Weights of a small GPT-style language model, trained from scratch on English Wikipedia: MLP 768 squared ReLU, a smear gate.
Each number is 128 + 24 x the weight over its row's rms, rounded and kept within 0 to 255. Layers, rows and columns count from 0. Numbers have three digits each. The size before them is the row's rms in percent of the matrix's.

# layer 16 MLP down (transposed), 768x256, rms 0.0951, rows 242-296, columns 128-255
116:136165107129106135190106148102134170130127152151129153117155138084141121142156115172114154072118095107113165106146139113136109158097123120118121088128129150139147124108114113143143093124106127137136091122121150123130122137095153161123125121157118161160152131132106112146130126137148128104179131136113146127093087111141106133124102071118129107148079112089085134137145146160161164149129
099:137149136120085139145124145134156085148123116114126147155106155147142111153132136112083091120183120126112170146149109125141170132106165118139115141145142127096175110118113146136154148092108138122145134194134110136133105116091105128101061182137158121138124094162154120166100098150098110140153169130098149101173071115110146118175103134081127116137115132151111113113137181073130135104175
098:110107145122134106118122142068177144097134118104138151118117144116144104116126137090113139147112176156144119073147099149196114108093126114118107102127142120146145138127114132155111095181140162117116129118136138156097064124128154133143121107152165126110115129121165144177104123106092149122126083134093133116113111139151135128103123129123131166131128136110138109118153139143156114166118
098:099092110126084162134140166119093139142130172135128087146099130140105131148137113136146116107113116100138078152122110089093119141124106155152141148163135145134090151115138138154127134124124100111098150100132138141131112121124151120160070131099112122159126141146140136093087136118109124122172108122150054146130138163156108117117152149174113149099109128094107087131130102115157165122089
098:111128137136132168112101161113091165139127130176129080085109091146128111112107160128122112115095118134105139142110130158143132120145174156113160137120116096147125126104134162135129166138145122088117139098144156108150161098094165149122157132161143162107110080116102112113160148123094139081120136162124141130142111178105090125140135160167131081120135143166124145145117164105141151182116
098:166147094140135153123104124147131147138176162167152129139122147127139086165159122136144118153137087074171063076094140091135156118101119147143137125105130119117118090123140106144138121117140117108114135136164150120150114186121128108116157120141143152139130083113117129124118140103134142112146113117120157146096116144100155118138124099143131161163137096156117170158109135123127157140107
085:150114162137118121150121150099143173144130091089150123110155113109136094158137092115145158104119106137114150116107130096124150145165153124138143149139123159136103152102123157136141144101123113115117130127141130106151162119146125135132165121132086119188172129116112140122122118141155133121133131119127139131141126125163134133137128148117138163128095085145104115136093091124136096106126
105:151119111122102124123115105158080169124140127096158107091130105141135141136164120147108079085105097108115142067115156159171123119123074134119185162099155117122137115089131100098154134106105169096152134109070117145121103158120119162123134139128170134106169150092121125118144136149137134176131135088164115143123155149119164144118148151110127133096143120122099170138121100153148134110125
100:121168125098129080117112181150151130154084085167142123095146165110117090182116110115113138089119106119113133134096100151155112178099128149111119111113178157094157133135125135109104139109110159143152120140157128112116120114106078146130094093170129153144150110156126132135152129145120119135150155118166156129152111190158148150131099124158133141143160127156122100132135112165084125169145
098:143091130164161133125121123109135146116172117133121124158120122139113115140125092107079152149119155096149169156137175131090178115115137149138127154144114150160135111152105167108123172117155090146106083128129132136102113131126166097148105158103145134126119122127175145178143113144142122151126117169079105147172136111137140123073123159083166147140188127121122111102115113119149139111118
099:110132124113128147128123113157121153074122150120129100125172108110108136130117148120178119139096140161126089065132109147133193165166125125165100169157126123111160116134096140135096167132169161146131123109138149105094147136162137136117109133147153103176120181134157152121137111092084108132164133129171107119138137126164129120135158094098126157123128145097137146122057131091141160121139
102:076116139141113055128128125133104167114116141127096125148149111107140149133141115153116141099051150133165112142120155112091128110130118138179148129088110143147127108078155093125111159128120141088141144126093100081084037099116134107136084159098138120136133127137134146133108157111169090108166109138111183105148112115138117109136111149141129069133130150121148102104128111103135171120095
096:119108136150108087117142119094180152080092103145137121155127108161127142121098102140081117105176158150127145121137107133090172159119065144123140121143127133155151151157125144108136151086116102147108177096115144167162115087133133169113066098155129113126102150111116106122132121120145135170113101126128101152114133165130120140153132146139148099104133132100119141135161124162120121087170
105:055171080126125117139169105129163119108145119152132117139097123126116159082122114135097122136132162158167093137130132066122128146136107147115153108119116120158143124151140133141133071115154144098123124138093128140120119133135183100155133147059119163151121120107086119108116147145134159088122185152165115162140110078116129106103124117112096119091111100115150173096124100131147132088133
095:139139112113116145131121114142141123131097149155073117115107100097087122130128095117131134162148150130145143105119138116124133151167097161128100114153104112138104157182079137146115159167150097113127150116095116154131155118129174094187107110118135140143150185107118130137131137141161141148173157097138140159124139105138111162121173101152118082059121113130150121134119112119160132102115
097:143131125141122160108142125119160151111166152135114123126099164127108100132131155125154091120101127179107146139118125165128095130145155164157128114155136091139132124131162088145138087147069094106127146142131105147164084130124168096090118132162097123126108142109127136090130160121111131167122152167131106128083146094132112115145145139112154105126148139109145113131095150120135142085124
093:124114141123160150144098141086101128096130135151139116110164118151108125133106081100144169121100088103141116127143112132100087115128122132075098131145151099165113097125101142100108138125161129143128124164158136158155116152136141130155086125160143163145154142087144138116131101152160111111156133152121093118150104167118117138105102145147097143104122126120132109115168131143135141179091
098:142151129153118129144137134084135164096141108157114100102134099092126151131126131110114119131161169165167125106065136137086125164176145168100145140140103151134122107144083117095140140139128206103125140155091116117129130119130150148112118114131082090152105143127111139138157132126127132158156123097102139122146142125127123121172174138111127111130062155111136130089139159115174145136131
098:070170144127166187122101116100165083167176137122101138140100092134125139160110119169144155145158126153105112112166118118089136109111095139131134144125106117139103132113100139100088131106160149125131107125156158146172138163120120146147090103120076124098161142173161153124171131141144131118104139107141105151160137107147122161085159119102112103111107120136129164092119134144119128124128
091:121109119098159127132085166127173130130120144105090120059144114136139157143138112137143130125125135167132128109134144122152086114188155132150147140155157119102104121149118123158128118132165158098110141083073075145115149132126197150131167135101099096145112138149140125117107109136115132077118153147120115106133150172105143118134137136120159139132138128110152172110072151156137165126140
098:161173119088148117117137125143135182127139148154116106151132144105121162150114134137133099126148109129168128131102132167139120093110091141103138119088107123143136081148141105134175141083147140107116154116109144130132136131160125116113127164162160153111118165081108095084088146146065120134143096164110158112203122159126169137110139131142152139123095098140076143130133100110132164118120
098:122152143134160138147147097157154135102115116097133128110118126154159156146140147177101092133099122110125139150112179139117129150162143150142139128125182181158164145133111094122148114124061098158119146136124114124133104078081122110093129114123120128166110145120106155114145104084115120142171161122128162115116107142108125159097131148093132139121110127128145137180112118129096125131100
107:113128101117096129107119122146117125143157137126132085158141153172141130100155097119146178121123090141115167102142125118109113154164118076121130149131150144129124144136099135129079084150124104094120148147114118097120167144081173142126103139128128151104126124107099110119148143152127134137141171132092154166102118110133141120118107145143152113123184106103149180123117122153122101138137
095:097129144151111138124098145094134163148095114093113139121099138136177170116112112104117130133093106143168146150144125117096125140159138109137169113133179120129139116108149124167138114104133145140150068108117152091089117132095135083147083131171136107164122133142131129135149162112125111140148115149155130132164166115141117118111170118114134130138119130104097150122120126121139111130112
103:130122099145134076151110139143125187140133171125131174159160144144093095128133119124111113133141117099136116108119088166118094133132136097133150158138110143116128120077141126144151117117150118082152122132106093152127112167086140162148155134140121165095120108117152158203152156105104137150129120132122123156145109115143112147143041156101144124084143117180128108128156126169115133098149
109:137135151156170157105132169176156133091127115135121117147129141097127083121110127132103119137129110121126165146121123110095129123128135106116125073132114195137092129147160118134132130162123108119143134067121150112128148154108107148123129110127159129124080152136100143155155108119150126110144127111110120120119122122122109135113149132147152134087152128115144094113111092137117163110143
105:151145135091153091101132116124191109135149140124166134119126143098133103150117130119150151140154083135159121095115115104163092084153143138104153115137147145098146127108136107108142123072154145149147130174047135085176128152124169093119130178114152134118135104135115133165172119129091117111119128112129113116133161112087144128137119097158139105115173149099110135087149124159136122132127
108:156107149154141117154113130136119103104116103126172130091142130107114132149108127109152119179095114119126104171128145124148161094096128086102133226116133111102161092123156082151097163155127100124127096126126141099095115156128098157125160121122137094110104160115117104152126113144127134149118123108160133152142159147146118142098078122127157154137121143144125150122121139156162169166090
108:113131135048128110120118101123153129095141156115141100069181133098076095098149108102154162127137078132109111117126138139132116114146141131095113100126124139126116124075147100151141105129112138119165145158186174108141090136155102132143131128122166145154165120110113132141156124141148100084169098157100145144137126115134126111130159169124114121095126185124126097146141080140116140116180
105:105105180128137135132132134164103147156137171151109118135161133128153118130109142101109130135133161168158126164153145143179110131113123171111134168124107147164068138120082138156092152100107124126119092096102135109118129144123130118114083132148105154095150120088123116148096116096142104109113161159139117104113142129111101145099124150133089165122148123068192149146132104153148141133112
097:094111157132121123156154138135138159089105108112109137137091124130123105138137144145122141189127134138100114134108145121131115141107138130109109135161176106102090118132128086145139095168171107148111129121133075113139138121161142135127153128106072112156101105146181126123135125130102159120116090108147077135112129146129161128134132112125190146165111139114144152135130122134167092115106
107:146140134126098116201135124190111106147131195112103116132115137117110119187105097149148138168121181138132104116118143114141133104156131146085119137110097083138088138142162126093148099143103151138110160122122099109111125050143120156114112128117117116150135119140178142142095099158131113139146125092086125140108158127109137106130138151107117108147107095163106085105169167115113129105101
101:148123139120116091097142132133057129132168130097090158136130112149133152086155097149135123122117139080161121166176112120167148146137145148064156131154122112135128124137105092129127129111140111115135121101093110100141095115152144144142069107143119090173121158135129112157144138099079136172133129148161127154160139127140177130104110160119109106156158115135125130096144097112153088144116
099:148131132169104124156114127148122165165162143123121106115163131117106116130106136128127141138121111124141109122118098136123066141138142126112122097143148145122146119102140095091132102079172129122112086092135147093093155133171134185116160106128159111121151138165128111140096100126144109131094089116125082107140117142087123092154165111138083086113099128141116138166141120097072144140127
093:135125105109134117140114113156139147109135121125092143144143163136130144148124116138148114163150124147136161143096132098140125131151159135117150102116164104131106116130123088150130129148139138158116101127108127116158148169166103081127086131136121095110168106184147160125110127106065146139155135093172097142122107133117134125102128098106109040100156129168130099115130131134169125138164
104:153143134139125084130125131129120122134103158139152117128138108150160136125088145124149190100135108137132131142157120141129104122162112158126151140101134100159112158137136122129177125144114143126153169135104117117149120107114125149158148086140118145146090110135116123098159125114178148145122101118138163110131104136156117152131114155118114052098135115138111104094134145131079142128129
101:113120109146125158141173151109147119143129150121172087152149139168111142150149104132129177133141111152107182113119126100178153079120112078150141142076099126102103120089147163152078102137102097144108152154124147134185135121114128091150138109126136154126129148136103163143136094139129127176164121152114125126119108126112112130157148105120127148147154108136125129111142124136129104100097
094:110168113089107139144084112138152125127125126101120144121113156153118124076106111158119125138123088164114109123115135166123128148127116144099115129085139092136127102132128191103076140089122129108101150153136143100109116129135142178123211116137131113135125135109148145151158130166112132146111105140118151106161138152096129113136104157117172174158161160097153058124086114149151108165130
097:134132135157132120152136130111140144108116122108159114095160170140152142115115136128126155097159132123136114147119091123113114138091105163070107164141120131094103153125137121126123118116121109156146154160148109105101136107106089119177158166126112125154127120126138130125137109107136164130120086131116135154135182111131130079100126108125142099151127129129154188159136113138118147106157
104:117154112093123135109142104071163078120107181115110153112119114106142142142127115158105178091161149125107144153161115141109114127164148174158158114109112096161131133104119173102119119131137146141145131148131114135145094118129183168122105142113139121115140149135139133153141106114110147156195125160151141118138126147144158128173139114139088133142157103124138149138138106168119110143119
115:148114127120099110152154093177113139110092140129123189117138117132140070118150129124165123110108125107133124129099155137073127153131135120160105108112147130124157166120140124127141159143139157130127152124072107096117140166145134099129172170132112147135168146153142161057155113125145144089159110169133133098138117099096127122091138169108116124110131127141140131099123093183125158090146
096:141149101106135142179109101161110128148117145104135105123110119114118096147169114132097135114132113107104112131121146135115114154159118175125130157152105110175110116135110139149146105105134156114102128128158138084120130115145081049114158125098120131116094121137116125121098121086159111154105109155111108110096135110132151129153140155110180110119142139119112092176117152157123135142131
102:109119152149128144052140133104088098166144121099164156112122116082127117129135102081118126122175159110149108115138108117160145119125130123099185163122126106130124132115129125176149143108146074116162150102101143089084092138116152157109149141163110117168118153135115125112179143141112121146105120109147100129123128105144150112119157115128113067153152167137133119120113095195107098113170
102:119120112101112117123158127102106111131155154144140119126160106150109123147140107106098131156099133116123175186101124164146123095117137111143171173101126149141124185163147145137160106096126158107131112113092112167167190138117117116131115093106146103134151141125143131117095122122166141150131140142125134100112060150113143102112118131151155142130090145132135110109106141103109149152083
105:119122141160119104067133097120150125105136150149134145094105142102125115126102108134114176108139113102137137139176093146138120140133146116090115105131106125130118104108152145129186150088124124173096157105142110117150153193133119117134122184122132135137083109133157093143167114152143134158108159122155143168151109120166148126185114139123152097145137116126138092090146133165152130154139
101:109141137125092172095142189156142138123130112140139177114118119118121121188134087120099120149121121147118103145144121097109178174133131159116140134102168124129105089136121111042067073108137156162153144103137158116123132125139154128167140137143110110167116109121171134111124116098164111109115141149138106136099150144133129111115085112144087169125119132095124114140101096148075147130107
092:103106123125090116131156086111141158136136120092115152142123132106136099119138129120149148097141168128140103128126115123119162130122093116142127092128131147132130128152122135097163119146111114117141158152156086094144171156112116075133158154135135114116113127108141096149095098122087148160123084102145124085138133101137142154095123081164115097124152127139112178126144107144157116122101
102:135116137127125123114146162153097138094137154122157113135109114121141148155086111131144127123126168134144159190157137097100149102148138149109165118158149176127147135176132151158110100148128118135099144156122107128120138152103138152096141140128152108163144105136132144141120120129120164093102134153151100131137158139093157107091127164142134108126126157122151137159137109112101147122164
101:091138154115150119173081146118118135127116150132141140177139128135132098166126111085106128161150140129130135159116118097096142131103140162118131107122136107107082133099157136145120114125108169117081115148114147147160107127135132113151112132137105132113167120094179090152131159093162132130125121138187143167157133098079139134102133146180074145098090141146109109136111146145144091147111
102:117160136122124160173091123135090097100096168127093137181109106127152116138168089153131102158173117143135137104177073139147122132118138106114096140087154075111068105105105116163134097120112112157124136136135117125129119116097115084084137111111157145155145164163073128128154141129139115104172122149146150151155179143164113127146173124113121110134118147119126148141137116117148121142146
099:128127117113130147106148106117133153141140092097116145124110131091103159167106127112095152124147136125141126131131170140155142185127123117104136111116110133113122065119120131111166112131137141133101164138114104153158119089141151138108135076140145132181144135149115150146129089126170168072155119163106160166166148138109143109137109107159117116133137125136103107202118122115152108147122
098:122100125134128115095114109136111109173119126120151116113170125148107118115149105174120144141112127173158115157077081110095140114105146098170130084126104145144116111125091153132154131114137134154127118122129109111099142140160157125144107071127109131130106115187133113086117161124140129145152120140124079146113064151139137068127142117114129157106093116139143157130138120132080087165094
100:117095103170132103096144110145113141122091123112118144133131151108152121135138121100109128086089145130134156108072137143130145132144109119135094166117164171113168131139136116138141133121139143112099101135070157123107143125172091174107122110181195130137126081118139179132106160104132121123089140134111130143092180116118151087133103151172155087102107134123114089143121125147134096104150
100:125116159123118143151169130112145110102124146176114115097193122129137111135129146099138135154164109163098107145139150148124128112168150135128121129114140102163138108118109144112098141123154158141135123175084111108121166133116143139130115140091117123144144113160146127129154125115135133139111105124130125115151143163128131151117088154141087100100119125089108114139108064130150129109119
107:134072117148169132140113092139114153128130085103109101111144099124127144097094119117127105097105109174132127166159110145108138127101087155146119143105103088113140116088138174109168148107157161141139113139147133129098168131096151148109102131122095140153134179137139138114091146129131141137163135120140125115140138118152129135137140172123125123103148138086111142118110105134146132088116
# layer 16 MLP up, 768x256, rms 0.157, rows 243-296, columns 128-255
113:128114103136163107129153143148137144152121114158106150151142138147102119113136139177129164134169165129158144122113129156112090112131107158135166124114130102148094148124140130135153130143134136155099102123162117128130141094123108182132109111128129119110129110142146125105167161137147115143090077101098140157155168125060155133057130101163153111145128149143145096126128096113090137119092
101:151117090114158157133129083130123114116142128096094134129141124128167150135089129119134137138106150152128147119171099122157119139106131098130160133120100103138136107130130121173119164144137119168116159127118147112105112095147130114141144094151107088070136100111153126112153105175116178101095146112089086133159180121121126130108128122151115129140163135142106125171144141119158142087147
097:144134160140097110124141119103121144114112165138188103083117120113105103080148172098142148080117145123147173116089119139100130155157118157092134126149130175148129159112155115105135090135140141150138136111162160107132153179130088134136134084093128171118124141134123132146118129124136117107145111095162073132086104121156114126141152120145176165114127141118102098090108105087123107138137
098:091181170150075128118121144152130118127163097147150133097104126068110128131109112129098123166118154119169120147130132169175135120096119171133125141143106138089118146120098148139159102139107201110125110132130146154118144109156153095097117124153135114125095135138086182147121171135095121120162118138132109165145145131087089163112153135110150100110132142124123185100119124150128124133175
104:103150122102143077125099127112135107093091159155139129103113114132178132110119134173142084125174097115103133109173137130159100173117119127144127102133084152138125113166116104147095107151110122073107130123136079146142142124145116121150131096144140143160131152136101120147133130119070110112109103148105121097141135161088134116155138160140161177139141097094148075151121106131102139147127
094:139113079146145117105110103120122129119122121125152177137170119128122103094149134144125163107148115092109061105088111137124131119157124098161099122154136103102068107140142107128150166133153153101153166110080142109141127093137115135096117111128122128158156083058164111136114141159111133143104134144135147115096151117109143170141122113084120135134138140143143112104156134118160178160148
104:142136170155108175158113111110111137154097149160122163159091127127112102150110138087131164143114129107142092115123099128113114108144133123117128142118099141121150147152113172117152131124165093119162147132172132128113107158126127132108091117131111078129133105121120086152167117156142119164105122127113120135106122148138131103137104136134152106144127146133121151109167120137135158087124
095:140092167148178121109100146104102111200143127136152096138129148094128176132170100081134110152162126118123166104112147129137096153143124154151133124108157136167121098153165125139116125172144176103138087123124143081118084144124150099120106140071169154101156135106123140159171123098080102121093125117107147126186111147130117122139146108137161139126188089123101116130124134140165111125155
093:090094163090152120127091143142132130169112158103125090141063143116110134133131144088133096120152148150107180142125158162131154108109097119138119146168133146153129110118125176141114159144158129136150127152130097137099156086107100105107122137118113124164093104136118114058107111120104120155130085126120148112105118103133111102126122182094139129155124149152193115147131102124081138121112
100:168155143127184152100145104126126093089109114084144148117114137090153164173101142129165148100089117107162133150121109118105136155123125128149155142154126105099077136113114125152152112137162121137160091128157098121124087105118126130125088152095101098117103180129124129117100133120149096119090148150127128103133105095122135133137157156119127126129038123100159130140159128104118138102160
100:133133129146144146107142119149145152133108116103175121156164092096095132139147127123113145167135164122126134146139155100109152112112132161146076123140097141138144090086129118140128101120116149082157101133139098141127132118118100104149073135154175154096103126138119157102114149105139150133130161152113180118155065141138108089125137143113133110148123131135121120114082140116125119089082
091:128110163140171096145155140106129168167089097152086118135116153161141135140111133116123138175123138123097111094081151143097128138143120142148144143118165135145136118156104142097140111095110112163099124127091137137137114119133132156143064092139106105129143140128149147089129125163075124131139116131129105151178104139116115121161102133143160130103138151169111131127128123118149112135108
109:075089105130094116129163080154117132139136132128136118102103104110156152116158147168128145103145113120148112097123097121140138151157120142130142121082121129163106149154104093149109119112146129161127143182127124116166117158135140105111089113131155138140164102130103085125132159111106149116116155107182138164154136141110065109095141155119100131125124136115144146087059099147133109139109
098:120121094170110135177117135143129079106114171138124154178119124130161123126149119139193087130167094150118134108132137117117152083157118187119103107134134121111131149118149169129152105140134103148166116159137102136114110122153130115119151170174120150130137169126106076107102153131138169137131147129121155106107145139168191117119118147116127107146190168112106122142094113082118115139093
095:147102146146111132137142083107153174138148127149109162122099087147151133116131132124103111102079122104136117124140114145152170100081134130140084091095114132091140124136131117112127132176136142074101119131103105115174107078142106125137125119119090145115140102123100134170178109148144139150146130143085102113108146177151146145133154137122125155101144143130098122100144141102169133166114
092:163158148143144173137067109084133088160101111148144129132142145115156116124153149154126134093131123100127131138117121178136119114150108115165124135109118149113117134180114176100103103128126102119117125156129124152163166152109137103100154123110181141169153109118102158148151144155143155140140170104146127116132097098122119114133131132131111176104121099123120095103120158100129131069118
100:087100131167096109127101155121142121122114076170104139154154134141162180124140156116076094147142086076138100127123151175104130094111156124130140150149086150100136152128142098120138133161151104149186098144123098137101111141114107110093139114144148158089104131140105084105119139124136148086147089132126131113145136115109165100167144162154123109151180106118125153132137113118125130133107
098:150081155143082136106145178132126161123139141166136160164127129105144170146122124139088105118102157071105180110130118111111123175141148099118101119114149135144172103128141146106138132100110164112120126149157152124102057105170107139115119141151130127123118144120120146123150147140131130116122123117078107156134165101142111127075124175138151107100107181121154150122090111125159098133110
100:148146158119105091162165119103110137162114079154134107091118155143158124123102154088105133134096122168085111125143150039140150141124154150111134145082113088173128124139125151131102128173154140117096117129137111082151129166111148145138147106122144097181110137134151111128152111105111126102107125138101153124149156123123136128153143127125092124135175151142129128159132113093119073110111
099:124097139110126196133143108137080175128120115164141150145113133128092101181114114113081113147098107127111116104153155109151119141123133170141127140084080133106194126123135133141113112090122126114139160125146155114117118093146104143147108136151125116133149095163109128156083177134129089139164144192116111139124145134120093108160144147121147113111115114125158136134134136150146128086142
085:138159129129122130090137091127140151137152111161077179109161126109093111135086131098151141149179114092103128136131096076147087143147098114134111160107103094113139117120112137097119155133139133098116126169160118117081120157130123117117153164098097136128120167113161136118137128117119117133145188164130132105086114133111095087129104155150099130099120123102124125113100117149139143125117
094:097136125129103102065134157129150157140135172129126098105099170090119150106138111114125159138104161169173133132132094099092112091109201120148122139127100144115135098139120151121109141105153134095112116092091136151112102144146088122157106113152126104133162098121145148095127114090161121149043149124162137132129155127148075120146109091117124128144117073135093157126147134154148168131135
097:097046085126122113158086115154148112125073156160155080173131103145168178147142103093137101149073107128120116157122125165108128159076132084140166122108176116123113115134127133142142144132151152133105147109113148128135138161128144141140118163092193154153097149125121093143133148154125108125118179150145127124126129093153130101123148118103187093129154128131082102136107066102125127120128
095:123106108131115132120147153138108121108102167111066129127147076126111099132146126104085126122116111115123106136156117101102107106079136111120106131157116168067132101143116162110150161101132134139117119117133126119147145145122135119118090124144117119135111115097102130109146133135099072156117155135165118152117098137139136140124123146148104126132145105157134150100154133122077117140150
109:117106115126115146165128100153127094169120100100119156132146168166085141166175132118123111124150119160106122097144101082128144183133080132131096110088133121117128072112134111146117139135124130124099129103146109147120123163157146162157126115142133112112142136122165160165114126080108128156076112161132153165106125165116138112132131139121178121100171129142163145075132086122101113104140
108:087142123170115120088150125135134099116148136147143169150165084104142154130112121128119118071147128099127133125130117144143170089116150061125077118087144137155119137140118127164116124141103155160141112133109160130155133125156100142098094151127113075103077140140138172152144115180113142132138112165114097089133089091142114113089148148159126118135135074133134106152110112104148143104152
105:115117139108159117142145123082148141076142149138121138131107099126116168152133105095151146118131143106125125160132178121102124132107115084127163159113101156168121122129138132164118165122122131134145105132109150155141160134099152115095101123138162138055153147077132145104106118113143086170129175075155175107094120139129152163124140128140119149131166151098095115110099142090116107193081
104:152081156153114105130126125144121107120158160115123115116155097121100091127159110089155125090163135092135131131107134160169113106118159136105112106115107171123154151087119137154103109101105093158145154094111121107114099127122088116116139132133149121159132097143152079137152111157111078141150105124135178128101152120141131123131156127175110126149118139082103139092127139152088154095109
109:127128131132108114129118127143094095137085158130083113163122139113121114095136164117068148144097117107141148120083124134094123102122129138133135111088134141105140098130131110118160126142131084114175141148124096112093113143101119156170126156138088144114137109143080149174127140153112154096119126096127091125145085154117140134127133148115199144123178176091106118123159121154130115106107
101:147102124159170154135130166157111119156136124138123117128161096106147104187130107130156118145155144111155154153173142117099121161093140123117104129118136150108091110159125131100112156142122107144120102135089124114115121159099100076113117147117111150138158114112174121170114104113170128111111157108140083119124138093087143151083110113130120157087129131127100150172102093115120114175111
106:101081120164126153131144152167055130096136115127140124147094157148131161163137153161138114115109110147147148106146121167092127115091133123111102146110156130132135106154154161146136139111127122130124130116070093173113140115161118078134148133128122150110112103144155116143098123148109145079167139130095190115078115122163114096111124115158138159167129121140118135120137128170157094165106
101:111108144127098126140142120132090133110117104124160071130143172165116099166066167154112134139152141136146082100148097130094138111079119164124140115101117056100106154108133095138149156124114119139108093134182168146169088109124151108128169122109145092086100102139102140129103142152174177141116140099126130134109132110097094096111149101119127174162112126133127165109097116116117121136171
107:136176141138161125118121156165120116105069113109151172109089147100105126102123093108142128135138151147171140132152102139118143123127128119151119167141131095126111121150137111160103132129171134117136096136137082092101141128158089129140101175116126144126074116165125099120159124120166143076132106112111125108118127110123098152147122134120129134101162171149117166112112119124154108111107
096:123086166132107153101118154120133068128098102111132131132111123107110135172096168109107142100060077117107127107146157123141140099151142147104115135123118111125153132123090109103111174107096103145151098108135126118112103169112068158121111173141145146136143166110138120129124144139101131146119104129089136103149107121141127084122158167139149137076149102097143139159130122156108123100167
097:149156147120088156104122173141126123164126113149099054102161093108149139130163196196118125088150145118123130115158119150091134101128146140120160137126120104153107170142110104121131122131165095141131098114117099134141112120136109140199113128090086167152080136124122083157093176151147127168079159139139129115154089146130174085164142129117128137154159120147128129095096149124138121134137
101:085138108124152124141173123187135105115117132172090154137153118089120128142118115140127145114122159133167125147148167150144154128138160149158128139053106148133147124116189128090157121147092092115081132121136129112134110115167178150105138079107132098126154160154191129104108162139109122126143108097141123068102131136139086110140101146140130068099108126140152149131131107131135104145119
090:150094102120118105081174106147145097141186142168101112134154068110134092107114100122126118122129138077133132089114139164143106112161088111111149165170081122123114128138119137134124155108118127145142172143135125133116102123117143133109147099125130157123133114105184084108145172179118138108177155148098099159128144139121110144149153155123167134123157147128128105075111134121105109135123
103:103119136117169094130112108135124137155181134136131165146108156089129063098102147128134120088133088155156124130147115105142156107108135109099094132118053140132170107071133110153173172117128085143140120147163153131162085115111135145138090114115123124118142083169108103153086154127103136090151116127131087123126136146124176115123100157131135173101134158135145147147135109155135139128108
102:101110107106098138130123112110126157133157155177130158163075163111159121135104130114081170124125185116134107136123117119179125165137138105150112117119129114127093161134125147163097077127106138141163112129124097105113135133131085119133101108162123140162165074069063148118123122146165153164123074141136098134124108127116159121100121076094140153115113081118146145158162120115099137123155
129:141115135147135162097114130100166142122140122132075165199128114147119153138124106123109115111131151118171103133160103081125143096114180123116143135159155183171137111137145161134163094152166142126159152120103107153118106105120137138142150093141146149138140147132132144132134111143095137109116128148094108144127130117111158130093129131134097128152137123159113096141136102127141088100133
093:099137129133113118119124095178131070159155111093159123150194103095147140123164142157123151131119142119135114108126126123109158087096139126156105109109136107126114107143104156123109093111102098118103163113131140132142146153110095116112120115104125157131128110122112109145115143138124097130115111111102120114124183130149205114104137177107095136133186117142114136188176148156138132092186
103:129112160173130138125150144106164147127130128128092143161144116118075140111142120113117128124140104113142109144151130109143137130150113075110115124144126180110110109181137159131129126188157081142187122085122156127099116123115084130146143106096143110132167126155146114115079169077106120111092132142124161137144136146142143106067138097121109144082114146108114141121153104170107164078125
102:146097088093118129159144114164113184135118093166138087133121166148127117106155145123133132122168164166134139143123139148150136116130114082168151144111105121109138146158133156157134133109132123133115130125138102138158090111149133120103100127145163106108132130161143162107120112093126132141166139105135127067143141104178110159145128183137098097099142090122124138160142119154121109092176
092:135135166107145137128100087147084126100145164164122146122088119096118135142136167153116137116110137128150148107113150133110138145127127127130126161094099136149140110079144154088135110158150114129147134154122139087134114147103134107156097118127102149163134112181086091126191161122096099116111103113165154136122065143143111141143166103127151099136098150149149110111102141124154131157128
093:122110085130141133130145123103130154112166107162154151137155173154135136092085158171102157143121134163149115143123094127076166123116172170099118148124129131136144122151111157086103152094153167171135105109155101141155111123148113150102118172115151108140118140143149101118117090133145132131164125116119133170108129121103112104136136108140165097146191162130115157120090108134119117085150
096:146159111130125128144087117108134159094110149113132079120159116090126142163134105152153093102134145098125129139096113107091125127063109130127149111137097111167151117143152125147144119119140114162159086115120145142118181145147098128143149134085085138153156125110117125107140148134131123116091129142134077138117127100120067158135109128143141107139114170148101125123078093112128135156163
103:137157076104086129138136109098089094121137099105159118159123106109127153109138134092127116131136100120134162135108196115123170123121151147096115124105135117167137100155111141094133103127085158122153166135084103144073112136155067131152143082185112145122117111106132087102160144191191102123102117153108120174154112150100172128141122135123144114106123153134120134134117133095113164128153
106:088120140130057109171135143157105130107109130147135115141118128130133122136088130142137120146165170155130145161130166115135140132120142138155183163138126094138124095116102136101177084141128132133125158144137093137088120093155114121186116151135131132116126100166184169145147110108104083171076160109148046119095103095130106127104134127078129132100148148139163160119114120129124137156146
095:095133170122076104149110119120116115116136129162085133152100121113134157151116150133122162107148123101158083093080138104125101135138150124119138159050111155125118124141092101178148178131121114117112101147121131153155183138151155130109127138180139102181137157163133109121134116150123107148121142118136127087125151089154139095083129181134152127140145101138145136119135100084126109153164
092:151134126150156098107114154121097141135133165152171128105081129101161156153166162099136120106118122119134172058104132122110116137078128172131119110108173134141097126120125160133141151125129106120155116152157095128115162133126153120125112126141127110112143162120089123126145109149117098110095123159075160149163139128149141125130126079105140129163125104122143105110123143139136168158130
093:148086130137136122148154122093145112122150164129117161150081089121131052131112145130167142132154118141079125156110125169155103102118112114134117137101093112110183134142163094095094111128181152142082106122130158120116132126109111145109140178123117162161133137114128129111113105136149145175097156120117151118114124107111137135174131138104156140143095167091125103130124114157110120158097
102:123178132119133132138141124146142114153152093141115118142114140153120121119137113142134125118115148141135130117125182113120080124143147120152121131167166100089149124139105151147119106138136156139115111104130119159150142070113129128179108136121119110136122140156125129146091129128075156132165131101100063095156122142122112110145167110146178102093096137136124129115174102115168157084133
107:116143132114133148147142119139148133168149120165125168113112108080150083146098158115117137145136149159069141085120083168162095114151134117130095121090144126119103123116095164134144096135123128139172156123094133100113129152140172143136161140140138102130144113133134153119114143196128113107117135147161166100118075101131084108123117167139129104126147132130120128151117096123095087138124
115:128119117125171125119137135123109163089118092142093116140108130072141112140116139118113075119122137109137122126125097124139095132082100137124087134050128124125145121122131160143086111181108167110155108118117100095131120097119103083146104148117137120126139130155150140122153173114114113119125114123121134160107120160099133156088159138113142131139161119122166113125156121095195132131119